From a checkpoint of a small transformer trained on Wikipedia: 4 heads of 64 (1 for keys and values).
Each number is 500 + 40 x the weight over its row's rms, rounded and kept within 0 to 999. Layers, rows and columns count from 0. Numbers have three digits each. The size before them is the row's rms in percent of the matrix's.

# layer 11 MLP up, 1024x256, rms 0.0594, rows 6-112, columns 0-63
098:497564496545512453518511512479570607429512514447482515477541465542487413501581538492546482409481555406571494550455571558471514544504467508488515492582507545417421464579470481462454493482538475
088:494467558479526503447456499466562492493536449447484565466494403561519525576476473435514558503507390513474488531491512479458575503546472446456476523447459521546554474480474412515502502545546542
098:544491549490498530439528531433486510511501417533485539548485544506520455458508499458458520554584492444500524476495485476513504536548491522580433474477507482504536476552454408461501484533518427
094:472541506478469430540513430514545526478462526503541514529467504494600519497529510505498577512515440508481490444524497593598537552511494548453496441424456431553536494606497419467514508452449452
103:488574546606484523412468517488560550474453502403572446510503470506494531548528467522488534473493530488472529486478538447501442508558470547543494489439516502526542516450449522468531485533446550
106:511418489521471439499518533552460521488490479492510509513518556507497466527473592530474486432422505574480502568468545510504473490440565429490455513591474439509585439554427465543493505426459492
097:500494490560515469517553521533513493429470483527393482492446510463445428515534513487497467472457486535533486595474480483562474492491489468453524460556503447476527539510489466535491498544536453
113:470473539506449544487461497485519603569569481495500543575538456403498515547469458486583507541503517445491466528460494475457599499541607504386450448446424533505487526494446475528516515553501498
097:506424563560460460472489539537479554503469474493493483543514516562495513573510580493581455461582478437539497491450528431530533462556502485449524452495435462493496518414473471506584519513581474
103:496537532492557440498482476403474535611486499523529572545511477520477536525529510590534491521501460511555459525444561572520580445511511505470467582481528393526536502565514440470514474496513492
103:444529480518499485483527590473543537478465486574472483391489435450530489521441450593495430526430553414435410574444579450511526521560549480512480564471480538533449472541481473487506508528540511
098:440443531487580497448472511471509501463472414390516510438534549490533339555494487452476443475493512532484492470580558494399524404489561524520499511487547476519565453511503500501582513538532471
106:419531492512529457554472524632527453534472488466549547480489469525498485514522533532497523487543460524472440578472447453455439527512482453581447426570459427473574466535534487459484457493535544
100:484485568522540500500496438473503521491499454486470510488500469460515508512518476498441452482556528556473534524472477453546517548527552478460437439524539476601506434559528451415430468531583515
098:471534539546503452472476539557479444496493491533510488551480483463531576451471466526492455503543436544579502472504484479418541500503491537525451515501485483532541492472501540356520550481531544
103:506496576490599514476430555413533520534488459515481481537520470525511492480570426525456454546558492515584479552476499468496519491557521546528463540469481449498547527492491567527522511530517475
108:534542565441483520471505537476502527429480499482524418448417545504451487506495487510489511479457424507510465501535512574575529460529518458538476497449491482491455515508474511506500427424517506
106:509531563515506523458550517516500510565510465507524538474496397462506460519547522522429471369458461513483505530437550550535546520521555483476476485506499492459530506542479433546425466483472405
098:404408516517488496395429529443485491500460507464557554542471572562538499546482498503491518470456511528483481525520562486564521471526464366591458477528517540507559474494539544464529503521524491
103:447489555539492463514498477542527536549552501493503452516566516490496368550474562582475493527522536508503529541543544550436471490485465429553538482542453424449524487507470512459536530495483533
098:533548513506463505504512494590540563556556529546534466473494447400521548531490534443509466485497444499443455504464501439539510463484501518552492577519436466470453495504512489474509466443544451
104:524463498523505497559444497462503509579518462513522535572407410519537548462537436527449540519556463484460482584534542464496475466481499519536541539505492514503528490528463437500492497492527492
097:465448454467493516510511481581445443512522476484524508554502493486527485569484488525467494508498477529465472528506605515488505560516477523497472530581505524467466488450513516551499508479534448
097:472460548492505578483516518412489460552521437497483509510506478574469484521505527474472504524468493506462458479472524492517519490458516507489496530499489536568528504434463564527533500469515519
100:551531479512448491511503532503539549481526540521512464420495469507500516419477496560445547495519577489604486512485481465457541527532529553494508518515459574476483514459460471516473455546524468
105:499507539514444492466506464438486557505425435556502489544461469466526537484452440535434531484509491538525413504578545461549543414500539488442506530528507490517538541563456536511498448523519438
101:542478586510536519499516514523454508467503426507587491441489485557457481478501489523505497481573567497599530507513436512464513471532480536455408506496488495523510537481418503527473469538497475
106:537492578506501480536471460469543483577562499504481474587575432507541479489511491621443479477489470523528454554525531465450502537449515459583526407472472456530555423526503462484458525509508538
098:484541491486402455493486506466488527540545395548458574593554402524566490522559533510473511533530515519486478578438524495517548528430470477483548507460479462501520534489475530507527498507564485
102:482541492487477499521494575444539442556424424484416556560507582492559501483486505525467540551473566521513530532531508422507471578459583471522447493488499549521479532508494537522521469508557501
100:477421552462498550535494527524580488422431482491508461484494480471500441550496485534496482475483469542531478530507468487482454440477523498501506482522515434550480522530440463509531475550512442
099:488461436484497449465427553488550510523533550463499535514515564508499425555482481490504540511503514507469487475476498581488563554542551529470428528511506495448581521568385574495465515562573438
109:406469483506446492457443470439486512420477436568489528477464519498506500509461514552468563497552566525531424531501533470478509527547479505451517467550474542513502540511511515482457406407466470
096:492484451493553513523466475389529468533553507480535507525483473453530520502525502532483510515519551541491546581443494530482528512517504469547508476612491497466525478443497481524552434510504495
097:487531493506515479472501444470523486493496468435516530452488438427571464499486526552520530432519457468452545496389523511469479529514442475514536549546489556567490540466531478509475494501489478
101:481481515497494543478492450465466515442468403508556507569538489465491457523539553573543479507487534506486454486539471444534453490515526480502524456446445496495466380524524506482525483481506516
096:473554507480486459564539534511482532513453524507527501496540412440523450511509490591405478466502535444418479502498500465507482522551545540509469455444540428498443531512474477503489462490509464
100:511522566499594515510491474474462495549474483523598524527523395504490435449546543501422474421502479562515456538442499460477538489518549464534447546495495452568472502535487455499539498491457575
100:402493427490562468484500475524450531440493524593526464483506495537493483480440528567474543454465478537512501561565570487494538483444527487479509453484531546590566494543472469374505522555445460
107:490427483473413487393467567510487527473428481525592476543462487542487457573536548528458562553479505451546479554563567451468514458457476474534497477464494484467520410448466449483494515467525494
099:426444530487446510468526547473519494564489476594506497506414422571521441487556470570431503492517572545457483495561537441526521480475482468551510491498488502579557442483481482518450455456493472
100:444510479496501502468495477471499507509486514528460487490518563483527471429494546525518532470430482503523529508470465581505553482507508418413458552494511507598540450562522545454485509454528501
102:492467534505553528479586507505493480473542481552465464520520408531476534458478495531517483536542517496552496525506455428507458531496485483521466407532413511485580460567511450487450492452524547
102:429507439515537480466385537499425517501534485453509527471430487454519483529465557480523562532550461511572502529504530537522542516542433446467507524463507537530512524504437551587562488478476499
101:489498512526519434511464442463525455572412478504509539537470477497522475475497460492488473562489491521486497528508533476534586534449554454451465524482443481548503485553411504499495440453595496
099:490545521531489456479430502479466507498547521513556452513544545503512529410530460485482550569520496515522450463498498472447528462447519546505464557501502506565462487568493502529491411485508484
099:569522563564523431529525527520544506486443533496487467499467497469455528510551504528534546494442554404556431486481475483518452483480488468445477476501521485487529499542506457427555479424545483
097:491556532574459470523515492481494471482475506509541461537484496472483515446542498472481503490521517511497446498501550433447471519503572503492502440572467534515557502512492500471500581440493549
106:469481504510560482531503562447557466485508465481533438463530468532565426483477495534485499511457461488534519518478532549468573550487507568493451516494510506578552387532537500559513499509489475
104:483498467575454466528503560468519464500485515505557524507561442514445496514509482567549560480486461491528422507538577446588494425537473470476512542418470403531466510517471441484523436483451415
106:439556445508447492559479507473553548552525466492546465525488483490510521483494487462517445522467516483589494503536462455534539597563506462506503566510474511562496506511522550544488449431507494
099:482541430542501471455498478543466528480501552577544508445493499502521463463492456541509521476454418570465469525470527437461520476517465531553535571504477521485455482545358490455521454440465454
097:494501454466499488416423535540499489466509469521568441478535545496536473532532549527542582453451430527525413505505504495439482515513430495511507477503458570519511449438423564561517489408475462
104:441499533557491442484460443464622470518468494536501511452495474477541505523500516455442507494540516466422466461486511401481616474544521528469497561530550493487540455520436530496554439502518511
096:524410463463452449525494495511498561547550437441490445545502556517527484432484488504538511545510483473533529619493469453531575466495481507561455513508448466491518522454451520584589542482501419
106:499478483510515488527416551440507534573519458542482439507452520458536509445487548489500511480468505544494515487433480463578524489549532546448461524489522539533512472498550514523479461485541501
099:510428452482451393493503508484481511519429451474533500530485456470464475543467568511568480468456511523489423526467558451486521461557540578496460512531507536456456414506487505497528463539562486
094:454463575515488421542390526490501447511514514487416526451462436535546520523470500472532480445502453488494491466506434569481521454486523560517465489480485451467543446452465484448483504457450535
104:497423527538506432508436498452512449508428500491443489461485475478526490566480521524419509462461549503458492564474538433528500463461558485549526473521511530520515489467503449529503508400547481
106:402540516522563412504445483461560509579538487533465547505495458489547470512534497499414510540500519477434505536481513451496548470568518568474491507522522533535487512573481527537557482511462397
099:493493517466526405425496565453468475510511530463490455562564430444476530485498542525469522484450533491503469585515569423502516519484554459556499492480517494533448505469517555557546497486485470
097:493486518490530506516490480436534550439509505517544474503506472469463578496442542539525523504484548475417472503455565476557472494524541485493454499513476468591490515478509483516544475393539427
097:492445421516490490516458494509531540477483537477534456500434526476530547495515470431519523469449518537509429535474623522422538432510537524422471490464495421520482499538474500460488469490454432
095:469493532487524583516515530521486551590489538496524442487499492483502471569470463490558541423480518459493481471496504469516507443521566511589463456537473463566486472483555509576528495433480507
094:583424453547470425448537467483511450491433483483446450529409508514508495539545518507547491438499497539559436477467540458450496431423540529517496548490483412529586424506505487493557479543460476
107:527474497477447419484519552491540495504462506479561590525516457456511445532535571460504499471485558436502479524411580491562484532470452494491483550448521509584435515510495523521519518486541513
100:507421493562471508527442526484520548478494494481467419535563497540527519537583477510501511519488470519479401536550530495464571536535438439533456518510503433516561521480508513550487477513539500
106:582504556561573519491519465460525479530510493492562501532545430436556465474561572537471489508507510541478452480517448483554459541533590419489474538547437453478543476543495486527482478496569516
101:496516513515538437446433525466522457505491503497586500497442522575446419496494599533522549463494501481559490583402512514546543541460466507489546566497517504498547461536501429571521485441470432
111:572469518548529517522484550498486478443543454433451524473489567591545399498476538547424551426512538546465504506507464464471510523497472467499500425526450429508516526504488499520506504526472451
111:573465527492498473461504541501538482536500449479588446475491485511519482541553558503501476540513453530500515477504524493507519379447474547550497498483473508542535453535483495591514426438438447
110:489450570505539517395465587521525548539471468466505519447476528587496459470494558507475489480549491545490489504416518435520542575482504470484489521497498454530556426492434496562548502458457504
102:436455582460464466461473567536484500417477553549454479485510535510453479576533425544482538458509482514483455459479504535447546489570525519555492545510489493551524498591485452513527533494525505
093:466453499545531538524505566422521481526495492489515525551491503446495504539482531519528550551545493553485477507472454478544557540488564524446464469596506476483513540462544461499600460452558523
103:436502477597501562475515491545500431539485485528513560554530440467514435502499583543471412593476472498439454565412446512486473446477625467471523512551491468531482521513484495432522522475507512
101:542489430571570485533506510519542492473499524580520517502503495530495486494466522416514536503547454538503453481418480446458554537503491615512490469519474439531469432511479545522479464492505510
094:437502565469529407439479507569499474493493501503557477508473462502434472464530502532431511468528502509477489555493531428498514499492481527509517511560439421639534503507503414555531505511481527
094:453503460489510467510490572495502508491478467511481468508583430431533446562446514521574412457514575533461511488522487518482519492513532552499490569475452467501513495440490481500511545489471391
097:472508655525520462464519532507474475441473526479528572451488439518504433481539522532506502492475509503521496480472491466538547515510466503476461513550467411496515499502544501557522446513465447
097:529499494510441477497489499481495472464525526554447446464471507472552528510553502435530506457491439486496548535472493533424515526501559494514498478565514488486497538502456530444464478511461578
108:471503530496429435495494504449527486505541466565559615488522472462416517471497520509556527501562525526533506542505579522509486512555587500447461529506483507444518504579501458573520530488530509
100:462559557531531478567442380535583412544469445522486556479522488494526461479450488446484485457418536513542434562495528445465523434519562524531526500534503475385592521515430520469501478481529487
101:586535506540496500501488437503462544496472485548534485507506467450450484528505550495525542538460451570529442513505542502516464466543555530545477490444515540436541411592438466454504445540516498
104:492543491470518563512497560520559519544531466481500555507489379516500459559499485467550519500508520550544513515463530423557470445528561539460519553463491508458479514486490456502514504502481444
094:496540513466546501579513557373458537547497516482486483505546578508484498445511455471518470532517497432492463527477404479484420504519471501432469484568502505609487516530534493498505495474519449
112:503467529509547496501447521455476582486524504476485497512511550542451480443540466503475432550575516537531474486457548435448536459497495534537480532443508450515453514505535514489489545522608459
093:478403504595504458473534476393501439452468507452527466474451476568550540562511481477523481483496517536436483503519509512520524489491479485612471533449436475488515462483495465546540490497606482
101:496472493495537424529451453413510463508497465472495462526504572436517540537454502524504551486492485502455508480548561479568576511443570509457469483522435520431491501541436508506476422506445548
102:490476511519526497474483479443492453522476483491508552553538428532439467516501506483520599517501445432508521506458475569455515486489480502452486508521469543507463583500448450532463536513553545
095:516458521508548509563476475516531504531474511464443485557482494523532490590500553477494529503440498427466501468470501524578528493442531549484482526587452456482497519443556442516526505492548500
103:433510526478547498478544493476474499516422461493597506538537436454533485554476464541449516547495493561522445522542523479453445474460465541495505493508502455614519510593445462490588496484485505
102:506474497546578565450472400447512496481510440486499566587525555478499462509534452489480528592481394524470485511459490493531573525531479442584461591455458470459461515530500499549443461484492487
096:477444534567431523442470620573504478458481440542446487470560550514439523442517539476536522539552455490496464461503512468447535514476467506491499456572459504534494458503494472527494399484504512
093:483481532488494492554488521580518470521537422526502563508465511516575519463537492452454512520547444467543558547559558466509474423524505501502506484509433537500522497441497360542565511489536468
104:527525489519511496492442476520492584484473482487500443491537454481482469579559469506595533550509497586546425530466539523487539436535532542480469509514559502549484455497469497531495508527520428
098:476476500522559514464590556511509361538498533458508491538518421509545562590605544613499486441505497459508492569489516462496491535505511510485473455485500512582418492447485463472553515462432571
103:438443453561435454448476531503494526442541495421563481507522514496491507492424453524521511589521432514473505500513453504520480556528481502522510484506429555544488443495477521511505553501508470
093:412501505535520531556478508461464398455434496492541487472388550552509487484512551487490512575485408503513506588520508487464537409519488525525464468527470470512587523445527498502513475463454501
102:559479465471492517501507510517457545568511399448553568509505499479504471530518561518532524529491473479566416462500490492441502429610437537441493607459529474498530459477442500564512472520496509
101:523503528497495492520463449517523451497559556456495538486512488447456480529476509526533485427438533522464434415500588526564536444483482526529478479526449466508527526499492453605541508481445461
097:514485522454486529515474493511480479503490504475521507561506503438536548562455430541407588521533487505542544508449502541546502464527505530571463481552507514554522466494497535527506471480524517
108:487493529445491488473504537507529469522560526533534571505449557592553529468544563517437534459535531497479514514531539545524484493483505550411471527528471498501515440591474460522493490475519525
097:566522519557499469493541424559568569483552527485549508524426471454508504535555528518538498510501499458473497492469556439537471477514526537472491489468435447506465476519460482427454482501461595
091:525528461567479550444528441427586439502464513582536493463425538512502433582546468491554507537515519593432454526501508418525481492497513473487526403503505546524516511479496477409506525479448484
095:443429489480452490443453539552467567560498390516522557451484461548448499554550491460508462538552511493409537535507478469477545469489516533443461468590484520532489572494520439558531562520489514
102:478480506493589486547517561515473473510480481508549590498499499546458485500479571518437494456523454514515530498433508487529549497533471505588493509508474518563551485556457532543544454494474476
105:462479555480433438489514523488484572513479494556534534476464464505469528455481504491417516531535463425470492445510525550486529432490485503462508580479407504504598537549478553457524535499495553
# layer 11 MLP down (transposed), 1024x256, rms 0.0501, rows 6-112, columns 0-63
099:460469504498478590541506510529499442501442578522453590504487518459522510540521483549547507471505442613484451414549505495527448561472488467519499478382490509477534479475489481482577511464551484
094:554478451488475529470520472482567495398556582550514553497493460555523542508510539526451475510490547557447493430509507508455513560434497326528477535511465481479463516511476547517451509450485477
095:460504513469470496491476512542490455440525496498446549539464450535475490460546540478548525521532448451433471537533556487478549462484490492464447534495562498486443451443454505476447518545495522
096:480517500465477492485504554418505480522478548463525478430534501584512534454497498437508484502416540505531515496519569447455536500500544519486502574516549488469522532567538560553435539548580467
101:473526474459451501606503483513498508467519518458475554500540475564517533512510565497486518546487524478519458432522435511531563500561493478486467545535458532525536487536484487515421504439559512
106:511504460569565528533476504510537482485468517484505514489464485549477461468514512519494505433517507473532554491498499496494580462451482509590500489504555530459493493414549523489451573485458441
100:547523628472476542485505472460524507472532446524533517497535504566456494474516477518476569562536402454416492451465495487461477479494545510500544473474431478471512507507543549433411568452562517
121:517524474542555449425555487474440445498521469547471514489478498566485529464525515491481495510493529423471431514520448514433504556502470515579479499517541534569459582534590550417556510489470518
098:502521481510443511521514516518462495497536534439484525427473535540513460540568519531417596432463478531449488522550462536533528579509554513468457509522575496459544534440525567481466514590518516
103:450511505495491474489520490559499519455600542472539490482503456450485493508442525412490506478527562434516471501505556526493434532492515533535517449527451544463512479441542491499444415492516569
094:504487586526521496524474543489455494509529482428539512433542520487481478503492573429457529560579445515473529484486546474456535509575446478468432528534493494586519549538480451519478486524531479
090:494510482559520579531468467501488422475441581522446504500476513516522575486553587550478535481510487513532524492556474481560486434529461529575497581490496542411436477516426564394465512485491489
105:479462508501496477566590447482424480555492478470494471502526508515489543464542462449463523478523507422488451532494480560453484476497490512498445553404505517489454572520537508500580473485515451
105:452426480462420502501435481537494506545504500517485538579549479458597536448444529545544515508544523412451490557498544479524492534451528496417523518545514516435421526486494482434547543521454491
095:442488549590440466462488443509592512489579524561486458505496501459476528488533545495496502595503586430478457493481488556498471530545550561389522452530552548532482502539492432523428390488463492
107:554579461485484518554556515586534466444531531500474445490493518532533476457455492534554533534516527540524492417470568496538461486522491505461580488551471487481471466505505424506546493454544528
112:578459517451466445473455452546529527443516472501500457526425538425538503553544453535553432515513466475542467497454544496472486518503502438562518483506510532441452474481504542447494482388436510
111:555426428460457560567454467481539538514519577441508472439444588446497517523473496440479510480425440453465548452560618508445532539520493469467499495533474530489490503528428487508476522453469542
093:513464547450502510514451489486488483472411552454469455453450550493470515568549458495535592533522482540533447480490513491485497490487493449513510517456498570453511531477530528437490455484455490
106:569463512524488496473401558498447478457444459580549439530439490522490531453538524507505513457408555510577521461460452455494445538511535482473494496483466472604509508516472515510476521480472517
090:528490509458511464448528473504488491461521600487481502537525570560396527544561505512415475475460560585485554528553460536474451458554447553525497472479528450467471484488495545474459493581537440
107:563490548486553485493493456561489518479514431543542484443575526511536442475495503465562489496496525563494488511470562513488566508499488554487452516473559467495473508462421497463474533474537489
097:476533480521456424564465495488525472488514496551466455477495479454431602482545473489453474524490541473511526497502514449526476476511473480490480450479485506432479504445572447498537453509536529
094:460561441446448452519428489538568528490473467524496465459517466425515515408542506574537500489524466493507528517476474442536533585538494503472494509460494476499500481545482498513500513460460444
096:468469535557481490494460489560465391577457466456531519566525474467517527535469543511440495565567437570521551538495503552464431534511479532482527498442472474495513560470491456436522519425482513
108:493486500479502471520447495482462453459541507457489485501488475517536476547538470529508474426488388521497584580480516479521533571500549538534557501487511483499509548443432533528546560448534509
096:504468462469494495554451565420509514479594496530503479479458509498544486471496532483582535482520502497461506503522444527512471520488523546478530432528464506512456600455547557502485513524499449
108:471500512471481468489541558510487509541522483485507477477496512482472468489521472487495476490467504507491512549479426465548566519533460484441458458567526512576535446451466496562539567490506535
097:545479465407525500484490493525509485446518487492537511415493532536413559505524489517466462517391486487499547503585442504549418486520486537507527572550539462387467461441498444508484499521534472
103:582414530435507514460492459577458499522546481504476516513467520486479502535541501539509537484518501508528520473517538562471427448437430453457461452492532426488521526426596508508487516497470566
111:449576431507530609521532529521471564459515503541572469478419477493518495455544534497515531511547470517570496506433469544506496509535496515525485514446501457546470531467509516517508498472485514
099:506467511632517497523518497367500481514420469541525546509463460574557572478561512468502444548535485460464535516525447398538481464502507592567499481431505491525435530541501483473532449450411495
119:554535484520464504520556451505480554589592550524491570521487401502466500565527470459501529454489473554515461491537517530538452518545538462443477505510470547496444434570372455454515542516533491
092:472495558430487458494480494558498547437493524503505480454520473518515514563504536520552478493510571490474472436496456445478447480525513410498480497484520492508539557541453556476466458480477529
096:541509494549505527515490501440479423550479493530503500526474507494559534502464559457509585549546529471563528562501463508468510506477493444509446441510463492456548480504539485513448497484478565
099:449515464497551542537492499618584621506533513442476531500529549522543540477486491540474497439484499550472455490474445511501537478546501469541480533443488430523517520505471545562482530515498471
094:523539555445457483527478516500477506424483497484500485526478542458410439537479417497441545538445466580559540530542492433466551437576510478520533570497490563508483433589489505497532510532549422
098:513507510481452498515545490510497438554551564513445526397543550491421534436419494496533484495514537498549450497517507543453458503484517535405491498471511547503466478524510523534503517591544419
111:514495555578537559474510500504481516516530565483471560508493504482458556474566492497517492511489450533477530464510494506547421499583468449533493496481545452464428479472473489509440491574579496
112:528482434395478482529488506458529518499485497489496538456518543517511579499515475460482573532513557456503509527477516439507462528489431471486479501538518523571477508515423541484483514497485515
100:545456461521546532570458472492476383532550497530437468493579451515504509528546522472467549527435470482610518597494536545484468424478564500503547492478523512453420531521528573471468494513478539
098:511460524478555528528506505548479538485598457463508551449531554470485513524472458475436493473507493442427533439502474478528498466484508493455455472497543540378523531457506478521502470510500523
105:513483468463457450583492540465510577569530515475488420467472520474518530523443481510497518530491496511505487473416531533522519445481497502461505496441517570466512470516497472516493491549541514
102:530466545529527494498505435488477502498482539468567497471539512512440526501507481452519505487474542422506406544505465483377512415459575543533575447532507461516538507516449563494508453510475509
096:536494564462531543563507516584543506463564579519457500517513544520475457521507499527437502455475460540483521444460510544538479481497484459506527406473526560529473512469509529434498494573446491
099:508503477520467562563512529569586484521490534405417529485497477493537421579547490531468484490492512511573529540499516486476485520479496483507536470559450526495437542493502534517538557484606441
095:525484498462535573467414468385416516495523491514459506509481525491538465472407508521476473511498459573524481434495492475498508530556595508543572515512471570542480520499518515496491505446472448
090:523490483502481533480485462543517510498413578556483503490522477510502548448500530527540487553459429538429495483478487517509441522502520508464485508496483506506532494497527472496459533482568529
112:502486578470532493408543475532486418534455473491411517441507536494496480399510524539450482516519491545436547455483549423489467511508495490411505485528482501474470494466524526481472600541494493
100:514444410440489481466478474432465467572518414545480427556524456529553503505496528433504499468525468492503506539543471489546426527584527481487496517421521500498494504474490477541523549456531497
109:568478540520514525461553460473471478494451539470505562545456517471448527512503534551453542502477443444541485570430540505450539482472458464503538503503518589428517478533466488416490465550530532
102:513477546497508537465450562519538553548480489488470467593533440522489556495460481477515492480547456462556537521542589506504487469514514505535531489584494578524500508506526490439621529532536513
101:420498519553477479539518495533534518495536537471545470482479434553425491502500510509448534514513501442512559531497524514499593507490492472472477490515514452486514618462532426453518541514481574
099:510543539473563526474438495452544427487549508477539508448471534488474557477509498489479543474481532550452438550450516471531523493486535491477554504584470524546527478586391477472491510517608473
098:538482526470529579480557450422538563498529451503539507549492468492486480531513458517469507492482519534471487485475459571475495460515540516464527401524488516495490585482500376462495406492526476
099:457518457469492480508538420463508480498435488452471541487481524433531515481481472520496542501540466457524492530556459495434473471514476471518449492516519477537502550507580493546474583509454441
100:513483494517495529508519449529520482453487547571503492461470547555561460479538426503483493570569553481456511591492437539437473506478551400533528522484536528488477530585469499473546529505423547
090:494463436491508454445592460538448471460495491471501513462534457515493481481477514424530488540504524501503470484487462533552602529487479541429509566457584504506495523477515496514526433599488483
097:502464475503530589471476468494471474464556487523529483493464582586496531572463541535557561462541551539510501470504492474468487512476517554498466496479492520513504523513566544462475536514476537
108:481525542472401482472515472561501506513398484493508478603510504475456534537515451541506483452535512570578443479495502628458503554432453495499502471465527417529503537552497458494614486548544518
105:485508518527478540505570485529445435555483476506474507511468467572523540491527534482480452504548431506533489515580555513479430475464479512492486491536527493514540570474507492452484537551467564
097:497581511529436530507482475522403519496516537494510563482495523490430463519470474443464490566518507504488459505486473573455476425495514498556526534507498539466470499573530502390494496500465516
095:584521552493527447519516499479475466561578450504468504518540499443469470458440508539418528522510495524546504516453450434479502508544522517515576472488404559557544463481507461461578554544459429
096:501471502520503560500444498564515465430504522537506395505393438496474434510541472540507542442451505514454492507491523567507469536487456486542486552496511557470444516543482531455478541552519528
089:453603484436534499577461484466523538448434464501465486486531519424536490546494505468509536527485513495533450495544441471520485499497499428517502491429515545516489537553529574423451524476511414
102:479486559450455567467490474523443515515469528539466546517561487493419564567474514485512493491475525459485516498474572476536475443496500617493523426543520473546498460475465474510448510452536467
098:523504500450536501511509434505467509521507380516477502437494484535509555479495524465487518526514485544534552575443498523503424510547475520493519492418535536440507517479530481536470489456468499
103:481466508565472455504564559459499452504538493483476503475541571449567510545473529521508473529558491475528523482451494471494446484562506488529465489489515474473424465477550435410563567502492471
101:513443499532506512488572457491515497542504471412505478508481527484449440464513516525470484496507559490506577566414534520584541513527484482514519473503539438459521440473561485509535498513416515
116:511435511441508514520575496574523530521480487525530528516472585492515484472438523544480536500520521547468512478477497440512474509488499485486548435424417547535490506464382551444437565509452457
110:475455499514444483553513485470496504505471478446443482455461563534479529418471537477489542472557468525609541557518534545480598476539515513500527506591517448474397453460561519475506502535484512
114:486471546487486466521516512484450522470470463509583484511485608489507461469471457509477518511540499536489479461494500478525507451459455454480575437475587480476487482484451493470439538493469460
102:533534480546501536526425494391415450470548530504497477490444539508487474478491490554534482493536468540472484501480472488407571433494497506520566567594495502437442495511539491498413460547499532
093:452482531489507528597540473475513515562492534418512431474460508471550501534522460464537488483493471510491487598516529502480520500404526548513513458527495482483532518444524583499547567505518559
099:519489439369493474542464502447469603533544499500470393495516543496499509551485452458550513481509448450541480487498542514425515481497452564479474495557522573491570458549532481529495495509502473
098:486428560476558544500489500503445533471533420470449500505543462477547496465514480492540454523490564446476499507558542448466480384500542479460526480496520532520547568497558545471555555481513525
093:495411427449482552622421460502534427466479578463442506499489493476496544510472524541480488460489549465536551503467453473480515480527527499556560548441579486389498478483546508520564527521475473
092:515482584527512477506446536474477498472477455478510492493521476506504548491496430464433582504518512514505544468569504495519512503533474453436456474494527537522454489550546512489403549553536549
097:491503378464505575547549467544464478549502474518479470513515464454533573542468529477531452549503531480563543536532469552499486491549454533503458492493574525507467505499527518504561492503545446
093:485515505514527489521546485498534586519513513469525533548516454555491502469532553508490539463500523523499463460438538433559573488487527490565545517474422462559554575405505504499525502474434452
110:476545458620471618493553506474451543530577495451558458524507472515568507513514479448489478506557489481497544522501467469486516481458461487533508498530465519563503563462479476509483487492541495
105:537500465470425453524546525519442517522537520542437495471617459524454560458486507486485531568536442435526475433599422498467432512515497427493502475429481526535505444514479487507496565540555501
098:480514497499534584527494483515498483459448500487535514490467439522476463493541519489494510474573550541537495499466487523494583521507474471550500521481509415536481545437563455555524500415500505
106:437550494489530540538460461463512490434508461480546484514521514419542533439500538505516487457555460528485479535489543491499438514439485480521463593521524527447444488545477528443476510438503507
094:459475499484462507425498489613455517461568413531493600559529391521497445521516499440553516493560481508463461548530574511501549495443519497538542486455475471521497541486473485536452559519500510
116:526513484469541459453527470495509488531411506495468389515447542548594471497524486531567476464489516519510525532448573464521515520519485507512494499528548455455490485508475530522548533489542445
101:543578526388596532553448499459509498529526469552427458498525477411468499462512470472457478529544479488512436549500477511518506564456489469494564434468531480482454509564458444452508450444472424
102:480502575487608442519542504559476430490497447531511526567507488434504486483433457494486515522514444509452546566467464483467470461519502531534495541576429528564475474488503499480494489469421431
096:508491502561448493544561578555495521529465479488487534537464546448501471456504502545488542461552482466545431442475445471514510459456474509527518563454503473552547458517493500441510436463453475
096:527513496544432512480506449551430519556517463468506510519500497524450527513538497456510534543551484517469503504458521575493479478539516504542517467474493491511463530580473486488440492547484386
103:505468536457556482486462444533488547590480499471477460517465520526516502478525515478548524500481556390443495520481449542572464522512492521440450532560508533446479499406502545509438478528521549
091:540510511456540497504484571557484508509493547507548447486455456452493421462458496532433490489492551514532553444537451500478505500496534482470548412567498456515532441504457523477546481532465513
092:497511486505515487514499481416503461507476432459475549437495426505545525568496502459488474500416519480501576554475445600528523500561464491538475555493479531504477531474453465551571575523512447
090:566548563429522551482443489492411470581524538524553474549489488501502485503605483433543491470497512538458503458505522473477438503428399464565468430562530440477482542484535474523540497426535503
089:515454411515544542450514456472487450487470534539464377434445532544479547479500548459530581468554463443467506437492499509524464408530603461504475477440499492477491492401496454469552516559533475
098:536502449452461491531516477541439484496426457537486515562545546477516562552473521453539491482433516462491442517458506459504478497459516472542483527533502564478509537562456537544443509484482542
105:510493486527495527412519505519463499454445437454470531495483452498526458513472468481535417527554444508475543472424543535479529469496513514518501441539481461507505560494475469432612431468504562
099:516563516494475464565477486539487486556552439508520543542604501508514531469537559525466525474525560459544482429503538499455535492503486498440524491496507463487462532554458502544536521475542527
106:526469515536514515501513453564509532465511552478498507500472489493529477479503512496453520506525519479487537506516494463446461538453548512497508430551449481566486490513474468443547491478523503
103:445455481489560543464483516483528505517504482505441466487566521493501535454497463526463463554480452524558527528497501425472457532514509552471513436554497457510457467482435470429509432507485564
100:537524564584458528490536500497484589517531498523496529525578505447514495457492539459557473499504501409450494543539461446512484483465540452495535538475550518492459483532473505522518492529490571
107:471506532483575539483534478469503469524519570494514456506521507477510472478448528486411475518597509515545484489458556459453484490521585518553469533515475491524483488526426457534583485477590465
092:458538501479512515614467498481498492512429494445508535515514480560437452441457468561413481453507500500518488481540492543495567528503502477551476574501531507501593529466481476490511502470483451
094:480494471469477474504497559536557513412516497493456509504476474504531569492433531491531554478471479466573486507498499486528488495538540507553500553458561515500554562574482488473433550487493518
096:489482467411541517484516589537441491525491599537469477487475483471511467524532437489507477520468521477492477503535532462536530430465470504481469513414509482538516542415459482532430454527479521
099:512458416454524512435562464498493539467438530489513482451529559502528474484475457500449442560528537514566509440489501588518514496493459561435510474506526474555507462408508499450476603525568508
110:487464451511521514559513499423542429588447459546514455540499450543563462523539535484492499459539552514456494608509494500601459488426540521493511441576453519561577495501499505447549491519458486